python train.py --hidden_size=128 --num_attention_heads=4 --num_key_value_heads=4 --intermediate_size=320 --positions="rope" --rope_fraction=1.0 --init_std_up=0.0525 --init_std_down=0.00783 --optimizer="soap_variant" --learning_rate=0.00662 --lr_mult_qkv=0.5 --warmup_steps=200 --schedule="cos" --max_seq_len=256
Each number is 128 + 32 x the weight over its row's rms, rounded and kept within 0 to 255. Layers, rows and columns count from 0. The size above them is the row's rms in percent of the matrix's.

# layer 4 attention value, 128x128, rms 0.0654, rows 61-81, columns 0-63
size [100 101 132 102  90 107 119 107  98 105  98 132 106  96 109 107 114 100 105 113 110]
[[168 110 106 122 143 148 187 156 182 121 146 187 117 127 215 152 142  99 105 117  74 124 127 131  77 104 152 127  90 112 135  81 124 121 158 117 130 135 106 128 124 130 181 164 136  90 144 115 153 179 132 148  84  79 152 157  81 152 108 116 144  97 184  60]
 [148 123 144  70 175  87 153 129 110 146 111 147 116  87  98 158  99  77 162  98  97 180 121 173 152  81 143 135 149  99 129 125 146  68 114  75 146  51 130 151  75 154 185 182 120 128 119 147 107 163  92 106  99 193 129 107 154 133  98 152 145 117  93 130]
 [138 124 173 173 130  81 118 127 144 131  77 131  97 133  97 143  97 209  89 171 138 113 129 117 145 141 163  50 101 129 125  84 163 173 124  76 153 144 139 103  59 137 136  93 168 142 135 149 120 145 155 141 117 118 129 161 127 152 104 125 167 106 154 132]
 [138 191 154 112  95 168 130  87 148 141 170 151 119 163 169 140 105 140 105 127 113 146 169 137 124 111 119 141  84 122  53 129 121  86 101 172 118 105 108 128 163  96 115 178 124  83 147  60 136 157 160  61  90 120 121 141 101 172  94  75 104  79 155 137]
 [161 123 143  81 151 148 127 153 140 165 122 113 119 107 228 144 123 143 122  84  74 143  82 148 165 115 117  54 153 104 142  83 107 128 114 149 161 131 165 111 148 131 118 117 163 107 163 134 166 103  71 138 143  69 165 111 119 113  94 107 111 111 153 141]
 [113  84 174 106 149 174 141 110  83 155 113 158 113 161 116  96 131 120  87  83 152 154 136 144 178 109 158  81  75 123 109 123 131  80 116 152 110 104 156 134 153 135 114 159 116 131  64  77  92  81 170 110 190 145  94 156 124 135 106 128 122  81 141 145]
 [126 150  97 128 126 126 109 177 145 117 125  72 141 171 132 151 124 156  77 161 181 118 149 110 120 139 128 179 129  87  64  88 131 128 116 122  95 185 159 124  94 123 149 106 122 153 150  89 183 193 135 113  92  81 121 170 141 122 153 141  99 153 119 106]
 [ 68 151 142  79 121 105 156 186 183 133 113 123 131  99 110 165 116 136 189 144 142 144 178 153 174 132 179 154 170  83 119 135 123 188  79 107  60 123 155 123 149 108  78 159 124 110  92 209 142 118 133  89 145 146 121 131 126  93 168 126 154 114 143 150]
 [140 120 153 161 175 113  98  68  77 130 192 117 115 134 144  88 124 129  84 119 160 129 113 130  62  85 132 103  90 119  88 126 158  96 104 151 103 139  84 172 127  97 136 160 103  84 157 145 111  60 108 151 106 108 202 200 104  92 101 144 188 179 133 120]
 [121 120 101 163 160 131 139 158 162 132 118 161 113 111 120  87 121 148 111 111 124  67 127 138 169 156  97  93 178 106 153 184  96 141  98 104 142 110  91 134  75 166 165 107 167 145 158 100 123  93 112 160 112 120 112 110 101 141 113 181 136 182 132 104]
 [ 57 141 165 182 119 175 150 115  68 174 147 125 105 102  81 128 176 104 148 164 106 127 122 108 132 113 125 159 152 106 151 153 168 102 152 158 179  95 105 148 133 119  61 104 157 179 118 157 193 110 116 145 122 121 138 116 146 157 124 125 128  69 121  91]
 [104 101  96 116 198 141 125  78 121 142 159 143 151  66 109  71 137 125 125  67 155 136 106  93 135 130 130 157 155 116 194 100 160  79 156 113 131  91 154  69 142 168 121 111 123 110 181 122 135 104  89 106 159 135 156 143  86 113 144 132 135  99  89 137]
 [103 122 146  31 115 118 140 134 170 143 149 192 120 103 109 130 161 144 112  92 108  93 172 134 117 116  69 176 102 131 134 100  96  88 152  81 167 131 216 120 101 131 118 174 129 101 150 150  73 133 113 194 152 148 127 139 130 194 118 107 155  95 136  62]
 [135 107 173 143 150 161 174 191 127 114 128 181 146 107 127 108 145 127 152  67  73 135 113 100 123 131 152 127 132  74 157  87  85 191 117 127 106 152 131 138  68 159 139  92 191 102 134  60 134 146  17 118  96 106 131 100  99  97  99  94 131 110  98  77]
 [128 134 114 105 163 122 165 105 125 126 149 117 157  70 152 113 174 156 140  92 169 155 116 164 146 132 106 159 193 127 161 101 148  70 142 104 156  36 128 103 130 186 156 135 132 112 131 200  61 130 134 139 120 128 114 148 128 109 131  94 134 142 113 129]
 [184 154 128 155 133  97 110 109 123  67 152 142 101 146 109  83 105  94  73 154 136  71 151 151  47 102 155 116  91 135 140 148 154 140  93 105 164 182  97 155 123 112 123 113  96 149 171 143 101 137 167 127 125 125 182 139 135 131 165 110 127 128 114 139]
 [109 125 139 102 136 161 147 116 172 146 138  81 100 143 122 109 112 147  80 108  50 124 102 137  97  80  77 186 140  86 148 139 109 143 125 108 133 194 124 110 165 102 147 114 118  39 145  99 122 136  94  79 158 135 134 139  71  92  75 152 169 177 108 157]
 [121 125 143 138 137 151 118  82 109 129 193 136  87 137 112 118 144  75 109  57 108  82  99  99 134  75 137 137 119 121 176 131 169 161 149 111 128 162 124  86 106 129 117 136 160 170 164 111 176 170 110 109 158 172 142 143 170  94  98 142 207 149  62 102]
 [114 154 138 108 137 108 122 144 105 131  98 180 152 131  74 169 113 181  97 150 147 174 153  85 133 179 112  77 111 160  89 116 141 144 127  84  85 177 174 135 135 149  74 194  59 133 141 114 120 102 137 110  97 149 130 159 116 164 101 112 134 148 117 113]
 [137  68 101  75 199 199 172 107 170 116 145  82 157  86 179 137 120  84 109 132  86 114  90 122  93 155  91 187 140 141 137 101 130  83  94 102 149 146 154  91  73 181 154 114 182 133 173 129 163 106 126 204 198 128 123 106  96 107 153  77 165 146 125 125]
 [107 102 115 142 169 142 123  83 135 162 151 165 196  86 107 182 141 122  65 140  79 150  91 156  99 111 159  86 160 120 140 179  61 163 104 113 122 126 169  82 125 116 132 125 108 101  70 129 101 124 129 121 170 102 150 172 146 184 158 104 113 149 141 122]]
# layer 4 attention output (transposed), 128x128, rms 0.12, rows 61-80, columns 0-63
size [101  97 113  94  85 100 108 101  95 101 100 112  96  90  91 105 111 101  95 105]
[[142 112 182 144 102 106  79 117  80 122 127 128 134  86 164 158 114  89 111 143  63  85 120 155  98 132  70  81  94 146 148  90 110  70 197  95 153 120 108 113 113 129  86  71 164 146 133 113 134 179 179 171 115  91 117 148 173 123  90 173 177  90  84  87]
 [124 109 125 100 104 132 158  77 129 178  98 203 162 135 189 196 151 120 138 119 161 146 133 153 136 123 132  99 173 139 154 167 123 154  99 196 114  89 110 134 149 105 115 142 139 114 116 146 114  92 116 135 172  73  83 127 150 101 113 144 126 103  96 123]
 [126 104 143 144 193  95 176 109 113 168 172 107 127  97 177  37 101 162 139  75 100 140 114 154  83 121  90 141 136 154  95 126 114 124 119 123 100 109  89 130 132 113 129 138  65 177  79 118 195 106 121 135 122 106 121 160 121 142 137  39 146 129 129 118]
 [162 158 119 103 137 102 153  79 157 104 184  93 123 165 116 171  71 109 145  62 108 121 144 194 116  79 137  90 117 161  93 103  96 146 111 123 120 125  96 133 168 106  95 148 110 116 133 140 150 161 179 118 123  89 163 201 102 142  90 123 145  48 108 124]
 [130 129 126  55 135 184 100 202 105 158 131 102 139 127 164 197 185 151 103  82 108 165 120 128 152 132  97 129 145 103 164 114 116 107 127 124 117 136 156 162 141 147 119 121 111 116 110 111 123 145  93 100 121  64 148 123 102 177 117  88 118 122 104 110]
 [121 166 112  90 177 139 134  87 119 151 193 136 168  95  77 118 117 136 111  52  74 152 105 140 147  37 126 163 179  89 122 145 112 131 119  99 125 131 109 159  98 120 144 148 173  93 115 141 128 152 109 110 140 131 130 186 112 104  72 135  98 111  94 144]
 [139  47 131 112 147 136 156 138 158 106 108 100 160 132 126 191 113 112 203 169 164 126 211 130 115 126 140 171 106 155 104 101 131 113 160 165  98 152 132 105 132 155 140  66 155 154 166 121 129 150 131 140 113 122 122 133 123 142 170 116 124  81 128 143]
 [ 96 122 132  95 105 110 170 116 151 143 110  91 162 159 149 179 171  78 151 160 175 171  92 132  87 109 177 168 165 105  90 178 127 154 114 136 133  81 130 194  87 134 124 112 154 141  92 127 126  90  57 165  87 184 148 155 138 152 185 152 159  85 120  95]
 [156  87 113 146 153 146 106 122 131 129  80 195 110 127 124 120 143 167 161 139  90 116  91 110 151 120 114 111   8 122 128 108 109 139  97 121  91  80 158 221 105 125 158 148  99 125 126 114  98 138 130 161 127 164 163 122  76  89 131 136 155 165 102 145]
 [161 135 102 118 100 164  97 119 106 150 173 105  89 130 168 107 119 131 122 121 146 145 136 153 174 196 123 101 122 138  78 114 104 132 121  79  79 145  77 147  99 123 167 138 122 117 125 135 150  84 160 106 134 161 140  98 158 127 128 120 112 105 184 109]
 [ 75  65 116 136 131 145 121 136 159 165  86 145  85 106 111 112 135 122 135 169  95 127 132 154 137 163 175 122 179 119 107 125 158 112  67 138 144  83 135 125 106  47 126 115 147 171  71 146 141 109 180 196 144 103 138 116 135 152 128 173 111 124 129 135]
 [159 143 120  80 150 125  92 136 116 166 132  98  80 144  99  80 109 148  89 138  54 138 122  82 110 107 106  95 163  91 149 143 112 117 116  97  85 128 184 110  97 180 152 132  84 182 142  94 135 116  97  83 146 118 147 178 121 120  99 137  77 183 135 150]
 [ 99 180  99 123 117 131 131 146 127 116  96 103 145 153  72  92 110  94  98 111  87 107 136  89  47 105  89 158 135 127 133 118 137  96 104  49 167 117 139 103 136 168 137  98  97 183 132 180 140 133 106 149  69 112 158 156 117 140  88  97 171 126  84 182]
 [ 87  68  79 132 126 198  92 172  92 108  80 112 122 101 173 181 131  99 119 123  86 118 100 126  94 133 111  90 153 111 152 159  91 143 143 133 124 162 158 133 132 121  91  62 136 178 131 176 157 153  57 145 134 134  92 122 149 162  81 125 124  79 127  95]
 [138 105  81  78 120 133 133 162 156 107 129  71 112 117 126  69 130 124 153 172 100 140  94 101 142 148 102  99 158 104 109 153 142  63 127 134 143 116 159 135 121 137 210 129  79 125 128 132  96  84 148 152 108  89 128 148 146 180 135 120 136 179 149 160]
 [138 163 143 112 143 120 143  74 138  63 108 105  88  88 114 145 134 129 129 113 103  85 130 214  79 118 166 168  69 144 180 171 111 151 106 107  94 157 116 187 131 103 119 108 124 110 137 121 114 161 121 159 118  60 135 139 138 192 153 119 146 168 179 122]
 [161 143 157 154  38 138 120 140 143  82 138 127 128 126 138 131 157 136  89  75 122 131 123 169 162 136 146 156 122 124 128 147 101 113 133 155  74 144 138 129 144 127 147 133 102 127  74 149  78 143  96 126  80  91 156  76 126 149  68 115 200 145 152 133]
 [130 153 141 151 109 131 135 131 157  68 120 118 133 167 119 140 145 129 103  78  82 119 144 124 110 140 161 157 139  72 166 102 111 115 106 123 115 122 154  89 182 127 150 147  90 169 171 111 181 171 135  87 116 168 146 159 110 152  85 241 155 168 113 102]
 [133 131 116 102 194 185 132 109 113 114 160 126 120 120 106 122 180  87 124 158 107 173 192  93  87 128  58 140 131 165  63 129  63  93 116 129  93 142  96  88 113 177 101 102 173 147 116  39 100 101 146 189  98 132  80 164 111 112 127 119 167 118 110 136]
 [168 128  94 130 129 132  76 181 125  92 100 105 136  75 120 173 171 121  80 166 131 113 107 128 196 158 137 110 123 122 123  95 192 135  92 128 135 122 103 118 111 147 196 136 181 159 186 101 143 112 129 139 125  88 160 137 148 122 114 116 108 138 104  88]]
# layer 4 attention query, 128x128, rms 0.07, rows 64-95, columns 0-63
size [ 93 123 100  93  92 100  86  92  90  83  89  91  87  83  92  96  75 103  96  93  87  99  91  86  91  87 102  84  99  96  88  94]
[[120  99 125 146 139 125 134 170 126  74  86 181 152 163 107 115 119 145 136 164 133 131 114  86 167 133  93 181  89 117 177 136 152 166 148 209 114 168  86 150 173 125 129 116 127 147  72 100  69  80 183 159 119 122 147 173 147 169  94 143 162 124 141 115]
 [123  96 178 146  83 113 114 100 129 111 107 147 129 138 126 162 135 121 124 130 117 132 107 174 177 152 128 170  74 122 140 180 166 138  90 112  82 117 147 137  96 145 151 105 126 159  46 119 128 158  98 109 157 193 158 167 130  96 143  94 192 112 120  88]
 [111 127 140 187 146  77 133 149 154  68 132 181 156 156  96  98 177 147 186 205 145 139 146 170 143 135 113 113  89 109 147 171  99 123 135 143 107 168 119 167 116 101 124 111 190 151 110 103  92 130 111 182 118 129 157 129 118 145 121  97 166 162 150 151]
 [105  80 146  72 134 147 113  62 157 129 145  97 138 113 180  87  95 137  86  57 167 140 164  84  83 114 143 109  93 175 100 131 122  83 116 134 141 103 106  70 154 105  66 221 103 144 147 125 144  89 120 130 162 124 123 120 137  96 160 108 104 140 110 143]
 [173  95 127 129 165 123  65 145 108 135  86 122 125  70 145 132 121  98  84  83 141 131 149 186  90 101 132 100 141 135  96 136 133 136 163 190 154 180 121 116 141 121 105 158 109 155 213 174 122  85 118 124 156 124  75 159 133  54 151 190 155 129  80 194]
 [170 131 101 101 161 107 140 118  83 159 146  92  71 117 133  81 106 149 132  86 111 161  86 178 104 158 163  84 134 131 126 162 147 132 123 108 165 150  73 121  87 106 102 194  79 150 138 145 132 105 115 136 175  90 172  84 151 147  95 131  77 139 130 112]
 [170 142  99 153 140 141 146 121 161 119 106  75  79 135 180 166 128  68 151 159 127 130 153  79 125 150 153 113 163 153 131 126 118 149 154 124 168 138 128 113 117 160  98 106 166 134 164 126 153 135  76 158 118  96 108  91  75 170 159 116  81 112  96 113]
 [130 168  48 120 141 118 179 108 114  70 134 143 151 144 118 155 154 173 202  91  87 165  95 137 112  90  78 121 120 134  92  73 138  97 116 121 106 172 105 122 121 143 138 132 135 154 135 110 156 164 166  70 157  94 111 169 141 116 120  80  93 122  86  78]
 [152 153 133 111 141  95 140 193  69  75 134 134 129  97 142 151 109 141 139 155 142 110 105 183  87  67 153 127 166 112 121 126 140 138 165 180 145 154 150 137 156 146 116  72  76 116 149  77 145 162 135  96 186 144 131 172 163 170  82 138  87 133  46 115]
 [164 160 139 180 138  76 106  93 162  95 125 153 143 117 164 157 144  95  96 175 118 110 183 133 165 192 201 122  94  90 119 121 151 174 182 199 111 170  78  64 111 104 136 165 135 114 187 164 123 132 218 168 110 160 169 107 157 127  93 177 123 108 197  91]
 [149 142 140 131 139 161 150 190 119 118 106 132  75 125 107 150  87 162 106 143 122 147 105 136 160  99  58 107 132 176 143 124 129  92 219 132 145 142 160 104 122 130 156 165  90 121 178 135 143 160 155 125 107 109 136 100 101 133 124 110  97 132 153  97]
 [138 135 133  62 153 170 157 144  65 145 132 133 104 117  56 109 160 126 111 183 134 133 135 191  50 167 133 101 152 125  76 174 137 192 120 102 146 116 143 117 118 170  97 132 169  62  99 112 110 118 137 140 141 121 166 165 159  73 204 140 127 109 106 133]
 [142 156 125  97 148  77 152 169 191 129 151 110 128  89 185 123 130  89 114 142  90 142  98 125 164 127 122  97  97 155 175 179  96 175 119 154 207  94 134 148 131 148  86 179 117 156 113 110 108 105 155 183 186 154 130 155 167 143 189  76 118 136 117 100]
 [130 169 153 112 107 142 100 112  99 108 156 170 138 149 188 108 129 112 124 128 147 103 172 194 140 136 121 120 114 138 198 142 136 143 102  96 101 138 173 143 107 153 163 133 136 133 102 140 104 128 170  68 107 137 150 146 167 132 120 141  83 161  89 146]
 [114 128  98 136 168 127 151 180 178 150  74  74  90 147 150 113 123 145 142 124 155 111 109 110 139 137  85 140 149 106 165 159 117 114 101 123 183  92 177 186 126 169 156  99 139 117 127 152 138 171  51  96 132 108 153 138 119  90 142  98 140 146 120 186]
 [122 136 120 148 120 183  69  92 185 181 134 137 116 128 171  92  71 118  95 139 148 112  92  76 141  94 126  99 128 158  97 112 160 188 108 105 178  87 112 168 127 118 113 137 154 128 177 110 194  65 106 183 138 178 148  73 169 117 154 160  76 100  93 146]
 [ 80 156 140 103 127 187  79 109  84 146 140 139 120 156 204 140 115 133 110  95 122  95 144 104 170 116 130 115 106  93  93 157 159 119 128  73 150 120 148 126 127 157 159 112  73 120 129 152 126 125 134 127  79 155 136 176 148 184 116  81 138 101 118  83]
 [144  78 106 115  82  96 135 100 185 137 148 133 134 124 171 123 146  93 114  92 170 150 127  97 125 116 127 114 131 158 102  98  91 174  95  78 160  95  61 113 162  75  76 177 152 131 183 104 173  65 111 136 140  97  60 102 146  67 166 160 130 138 142 131]
 [120 125 152 139 101 102 104 166 115  76 135 153 148 171 118 151 153 103 151 160  89  91 152 148 107 130 107 162 184 167  84  86 122 154 154 163 154 112 109 156 121 138 155 122 145 159 100 111 126  85 154 189 133 162 133 151  91 115 143 180 157 135  88 110]
 [131 125 142 122 138 135  87 143 162 151 153 198 174 100  66 150 108 107 109 111 175 143 164 155 115 122 159 118 130  76 132  89 136 160 104 184 115 131 114 130 100  34 128 151 163  92 166 136  55  90 142 142 101 160 125 108 104  99 155 129 137 124 161 155]
 [160 116 150 161  87  88 145 128 148 195 149 143 116 134  87 136 192 164 155 179 184  93 123 128 159  64 194 161 121 111 170 149 134 103 155 138 114  91 157 109  66 166 140  92 131 160 111 163  85 130 148 143  98 161 105 112 129 110 114 123 114 128 142  96]
 [185  81 132 204 115 145  99 116 182  82  64 122 112  61  88 113 135  80 118  98 117 129 118 116 161 133 118 147  89 115 117 122 151 115 121 162 101 174 128 170  90  90 125 188 173  88  73 124 152  91 151 138 104 160 107 162 153 153 164 137 160 162 120 150]
 [118 184 153 143 148 152  51 100 167 124 130 148 131 120 100  67  79 126 105  75 102 120 140  91 104 123 108 125 154 198 155 103 153 112 107  95 166 128 105 124 141 119 190 109 133 186 157 107 114 135 166 123 116 145  74 116 127 126 107 121 113 160 123  60]
 [103 130 218 120 151 135 102 123 135 176 106 166 131 106 122 147 110 108 143 108 129 122 118 199 177 153  71  99 153 103 125 128 153 143  75 139  84 131 165 140 132  66  72  92  74 132 101 122 119 180 152 105 118 178 175 160 148 111 123 103 121  53 155 125]
 [187  71  92  44 164 128 120  81 154 110 153 119  74 116 109 127 128 129  78 128 195 128 148 136  87  94  87 115 138 176 139 124 179 103  49 112 129 140 214 120 128 135 108 163 139 150 155 149  62 130 127 135 126 124 108 106 122 120 139 107 147 122 125 126]
 [132 203 157 140  92 129 102 114  96  96  93 166 153 144 180 148 109 121 116 220 165 110  67 113 157 114 137 111 132 136 154 123  93 154 161 129 171 165  98 114 181 107 198 115 167 142  99 118 171 120 150 151  78 137 129 140 150 110 143 112 147 174 138 146]
 [145 161 152 106 144 126 123 112 101  94 173 193 165  95 187 129 165 120 114 155  95 111 138 126 132 178  96  99 112  79 176 186  95 168 126  58 101 105 175 136 102 117 136 193  75 151 205 120 119 126  94 124 145 127 136 131 138 152 130 166 123 121 125 180]
 [108 179  99 123 138 110 143 185  78 150  82 135 179 105 147 124 190 159 138 151 150 141 143 114 116 121 134 142 165 119 123 168 128 165 103 102 111 166 160 136 125 128 106 120 172 124 170 172 143  95 129 112 167 185 139 123 154  71 153 191 138 118  88  65]
 [ 73 180 124  95 123 126 113 128 107 134 166 161 127 143  98  48 114  87 126 148 198 164 124 100 159 139 168 107 134 172 110 130 141 180 137  92  72  55 139 130 159 133 139  78  73 129 167 111 163 117  86 179 112 149 121 206 107 196 170  83 110 153 129 101]
 [195 117 127 127 125 109  89  48 166 152 109 126 116 157 134 124 138 157 113 123 125 176 185 115 104 117 127 135 150  96 156 117  91 152  76 118 118 105 132  88  54  82 132 172 126 181  62 132 148  93 102 138  77 122 165 160 137 108 102  63 145  98 130  95]
 [115 104 110 144 193  72 130 115 156  98 129 140 118 146  58 158  93 147 136 145 181 119 197 125 191  54  90 213 124 139 153 141 114 133 101 182 141 186 146 120  88  76 159 136  93  90 140 114 146 134 127 176 109 154 129 171 135 119 134 126 180 162 135 104]
 [153 188 162 116  89  91  97 129  99  92  88 146 115 128  89 140 142 116 120 168 126 100 132  71 176 168  80 132 103 110 170 123 192 104  94  74 170 138 118 143 129 155 155 136  82 150  96  92  90 147 176 108 129 138 165 124  68 113 145  72 132 163  61 180]]
# layer 4 attention key, 128x128, rms 0.0764, rows 64-95, columns 0-63
size [ 86 105 103  91  99  98  82 105 100  80  82  92 102  83 103  96 155  76 121  83  98  88  88  91  90  87  91  81  88  84  88  90]
[[124 100  92 140 146 189 150  52 128  97 103  82 122 128 135 159 140  81  63  78 116 143 155 104  86 139 142 154  87 131 102  62 116 142 106 181 164  76  62 119 164 146 127 151 123 103 140 142 143 118 131 123 104 119 118 110  84 133 129 192 115 108 125 152]
 [166 108 164 122 112 148 167 162  93 107  97 102 128 107 123 133 147 178 163 204 130 108  93 122 134 167 141 128 188 118 132 148 150 132 156 126 142 169 133 107 123 199 191 122  73 146 138 125  77  99 187 209 104 121 170 146  98 155  96 118 190 158 130 140]
 [138 155 179 164 131 123 124 152 109 103  88 104  95 104 101 187 119 145 167 179  73 106  85 125 146 167 143 124 160 151 144 131 158 137 131 153 159 159 141  96 130 192 176  77 101 117 101 139 141 131 196 149 123 194 136 100 111 161 121  99 160 108 104 138]
 [168 105 154 122  91 117 154 123 170 126 170 128  88 147 200 102 110 168 159 148 133 131 143 155 161 187 154  94 134  77 171 179 112 106 152  89 129 104 143 112  68  81 156 123 125 133 200  63 109 137  79 148 136 126 104 152 182  76  99  98 105 104 162  97]
 [135 125 119 127  99  98 182 143 152 123 150 126 191 143 103 144 104  71 149  80 112 127 135  91 160  85 135 189 149 156 130 140  87 113 145  87  99 132 143 167 150  54  94 144 137  79 132  71 137 177  71  74 160 164  94  81 168 133 175 124  89 107 123 102]
 [118  79  72  81 127 156 128 110 169 132 167  76 124 162 167 115 126  90  83 105 116  87 192  84  93 167 140 112 114 145 143  95  44 117 120 120 170 110 135 126 153  90 116 136 211 119 158  89 153 113 125 106  67 124  89 144 113  83 122 120  85 102 117 117]
 [153 131 115 121 129 145 123 133 161 163 147  78 137 149 157  64 125 133  90  73 135 147 124  69 117 138 115 158 111 160 115  98 106 141  82  71 137  92  78 151 112 100 125 177 148 155 123 170 157 128 127 115 126 130 139 145 164  61 170 137 118  79 123 173]
 [125  92 160 140 111 204 142 178 123 128  84 115 106 105  94 135 109 131  99 162 106 131  47 158 159 110  57 143 145 177 186 157 136 166 120 154 176 164 107 151 130 178 162 124  94 160 133  81 126  93  65 173 131 170 115 173  82 114  91 159 131 129 118 107]
 [ 77 112 159 148 110 160 137 154 156 115  63 159 141 143  68 179 127 125 114 152  49 134  93 118 131 104 119 150 148 165 117 161 166 147  79 104  98 103 109 161 137 148 138 141 163 126  81 173 139 104 144 142 173 109 148  91  81 107  76 127 146 159 141 121]
 [170 126 129 114  67 139 145 148 158 117 157 149 127 145 144 149 142 153 143 167 173 144 144 134 160 137 143  89 138 100 135  55 108 136 118 132 149 115 122  98 117 133 163 128 153 157 127 151  74  93 123 192  91 128 165  63 105 114  72 117 144 110  54 176]
 [160 189 150 125 136 165 148  72 117 150 132 148 133 202 164 142 148 104  78  80  76 100 103 143 127 137  61 110  92 156 138 124 176 122 132 122  99 173 133  94 102 168 180  88 161 125  81 129 147 124 121  94 113 132 115  98  30 164 107  89 163 132  95 152]
 [106 137 154 150 120 121  77  49 135 132 138 119 186 128 166  94 123  48 146 105 103 133 145 132 124 181 150 178 148 108 168 100 166 112 159 125 104 102 154 146 161 111 117 133 117 162 100  89 165 123  65  80 126 133 175 120 122  81  93 187  95 154 107  84]
 [126 149 159 150 155 151 157 119 123  91 104 150 127  89 102 130 108 189 137 141 122 135  93 154 103 102 123 143 169 127  69 149 169 149  95 148  83 136 139  86 106 126 193 123 159 125 102  72 121 121 115 125  58  97 144 133 145 145  97  87 161 169 147 102]
 [175 124 144 161 134 147 133 116 147 180  91  98 176 121 124  71 108 184  69  73  94 116 110  88 107 121 176 141  90 136 131 116 169  99 124 124 124 109  82 115 141 166 137 141  97 104 126 110 133 106 108 154 113 105 143 147  72 142  97 134 170  86 116 118]
 [136 151  94 155 129 108  71 142 141 178 111  65 124 154 171  97 121  77 108  97 166 163 129 116 159  99  72 140 108 103 117 126 116 100 135  76 119 142  79 103 116 120 152 175 183 109 156 121 181 115 117 148  87 128 135 150 153  67 217 133 105  86 103 119]
 [ 95  93 163 105 154 117 104 140 128 141 144 152 139  93 152 159 118 128 167 228  62 116  84 161 127 148 136  83 114  92 130  99 111  92 137 104 104 147 124 117 135 159 119 139 135  12 101 184 163  94 134 163 146 104 145  92  82 113  82 132 152 174 126 157]
 [136  94  84 168 154 112 158  72 178 131 181  75 110 174 149  91 148 102 108  98 173 156 183  96 132 150 141 112  79 105 134 101  94 114 108 118 165 123 113 132 139  68 111 156 134  85 153 137 119 142 103 124 158  96 119 121 171 117 170 117 106  98 141 133]
 [191  89 121  99 183 156 138  44 151 122 109 107  95 161  78 144 144 152 158 149 154 139 115 136 124 150 185 161 180  82 148 119 146 111 103  95 196 173 112  89 131  89 147  70  84 141 140 140 104 171 114 199  99 114 189 115 138 150 121  94 167 155 152 164]
 [189  89  80 119 154  81 169 117 146 139 140 129 127 122 143 109 124  98 103  67 161 140 163 120  97  94 123 142 140 101 119 132  77  98 155 121 145 112 124 143 155  48 106 140 142  94 176 132 112 158  63  82 144 103  83 106 147 108 153 119  79  98 137 151]
 [137 178  88 157  48 101 148 178 118 108 139 122 170 123 143 102 117 134 105 134  81 167 135 172 108 120 109 108 115 139 163 179 158 125 167 172 130  88 150 180  72 131 103 154 113 131 117  90 130 100 144  87 211 146 126 102 134 154 113 118 118 139  73 100]
 [147 103  54  46 140 157 111 108 176 121  86  64 128 119 145 121 103  79 154  56 167 131 179 142 109 127 154 140 153 110 110 103 131 131 143 138 181 103  81 140 138 125  52 163 162 154 107 163 167 131 107 127 105  90 125 142 150 153 174 119  99 117  95 129]
 [148 157  79  71 156 124 118 135 123 143 157 139 141 106 123 110 154 137 161 149 123 133 202 125 125 102  95  91 107 134  85 191  72 168 135 114 154 130  95 126 225 120  97 131 123 151 177 109 114 135  75 110 167 100 115 147 113 105 139 150 101 113 137 101]
 [158 135 197 119 129  91 118 148 103  87 168 142 146 144 183  88 130 124 113 158 102  90 104  65 119 120 113  70 116 156 138 145 131 164 127 164 135 158 133 181  75 149 140  89 109 107 150 200 104 157 129 150  79 168 212 179 110 115 139  36 160 117 143  93]
 [ 96 148 103 111 109  87 112 127 145 166 164 134  68 105 100 127  86  73 106  77 113 102 181  89 129 130 179  88  98  74 114 134  48 122 100 106 168  61 104 135 103  57 122 122 128  70 177 100 167  77 115 138 196 123 156 150 213 104 150 161  99 135 107 158]
 [113 161 119 139 113 120 137 172  89 117 132 146  84 131 162 132 140 130 121 142  85  97  85 108 174 116 148 120 136 188 134 120 142 123 166 160 147 134  90 138 129 168 126  73 225 125  96 108 116  96 149 133 144 172 158 147 101 156 116 130 100 216 138  72]
 [150  65 114  74 129  86 189 101 168 126 161  85 208 157 149 136 123 121 202 114 130 148 169 107 121 119 173 170 149  99  98  97  72 129  84  78 110 122 126 135 135 141  88 148 158 156 117 120  52 149  98 107 106  93 142 123 141 163 100 143 124 156 100 108]
 [147 138 102 144 117  90 155 155 115 145 106 130  90 127  39 101 151  77 167 155  63  96  87  95 154 140  69 138 134 154 178  94 128 105  88 203 115 172 216  62 137 142  62 106 131 118  96 127 148 129 162  56 133 158 109 123 170 163  95 118 112 138 114  90]
 [102 115 149 144 116 158 126 128 185 159 143 125 163 128  69 153 146 127  48 103 118 168 128 142 179 116  81  97 160  60 131 125 152 136 101 103 133 128  83 125 123 156 128  80  98 129  80 107  69 118 164 117  91 131 137 116 143 135 139 120 179 105  90 141]
 [108  96 120 138 136 190 102 113  99 132 180 107  92 174 200 102 121 122 148 121 137 167 142  80 110 147 169  70  25  75 108  86 109  75 101 112 140 126 153 154 137  74 142 179 147 116 103 127 132 143 142 114 148 104 144 126 144 127 173 135 155 120 163 153]
 [ 86 173 127 101 136 154 185 160 138 200 140 161  95 154 175 156 125 140 156 141 134 121 125 115 163 159 108 179 135  97 146 168 102 135 122  96 154  81 125 169 152 138 172  51 121  94 115  99  87 124 191 130  74  91 117 136 110 176 125 130 123 108 120 127]
 [136 158 171 158  76 127 151 182  81 106  51 132 128 113 149 186 133 122 176 126 125 146  71 135 102 103  94 101 194  88 174 155 111 137 154 162 102  41 104 151 114 127 126 137 177 129 158 130 138 116 144 143 140 122 152 110 114 164 149 157 110 132 110 195]
 [120 152  82 131  89 145  88 102 134  95 183 129 158 153 135 120 157 103 135 146  69 167 153 133  31  98 160 171 142 136 112 150 112 149 122 127 108 117  97  98 145  76  37 125 144 156 164 181 135 168 117 117  72 137 143 182 121  97 119 156 118 137  90  49]]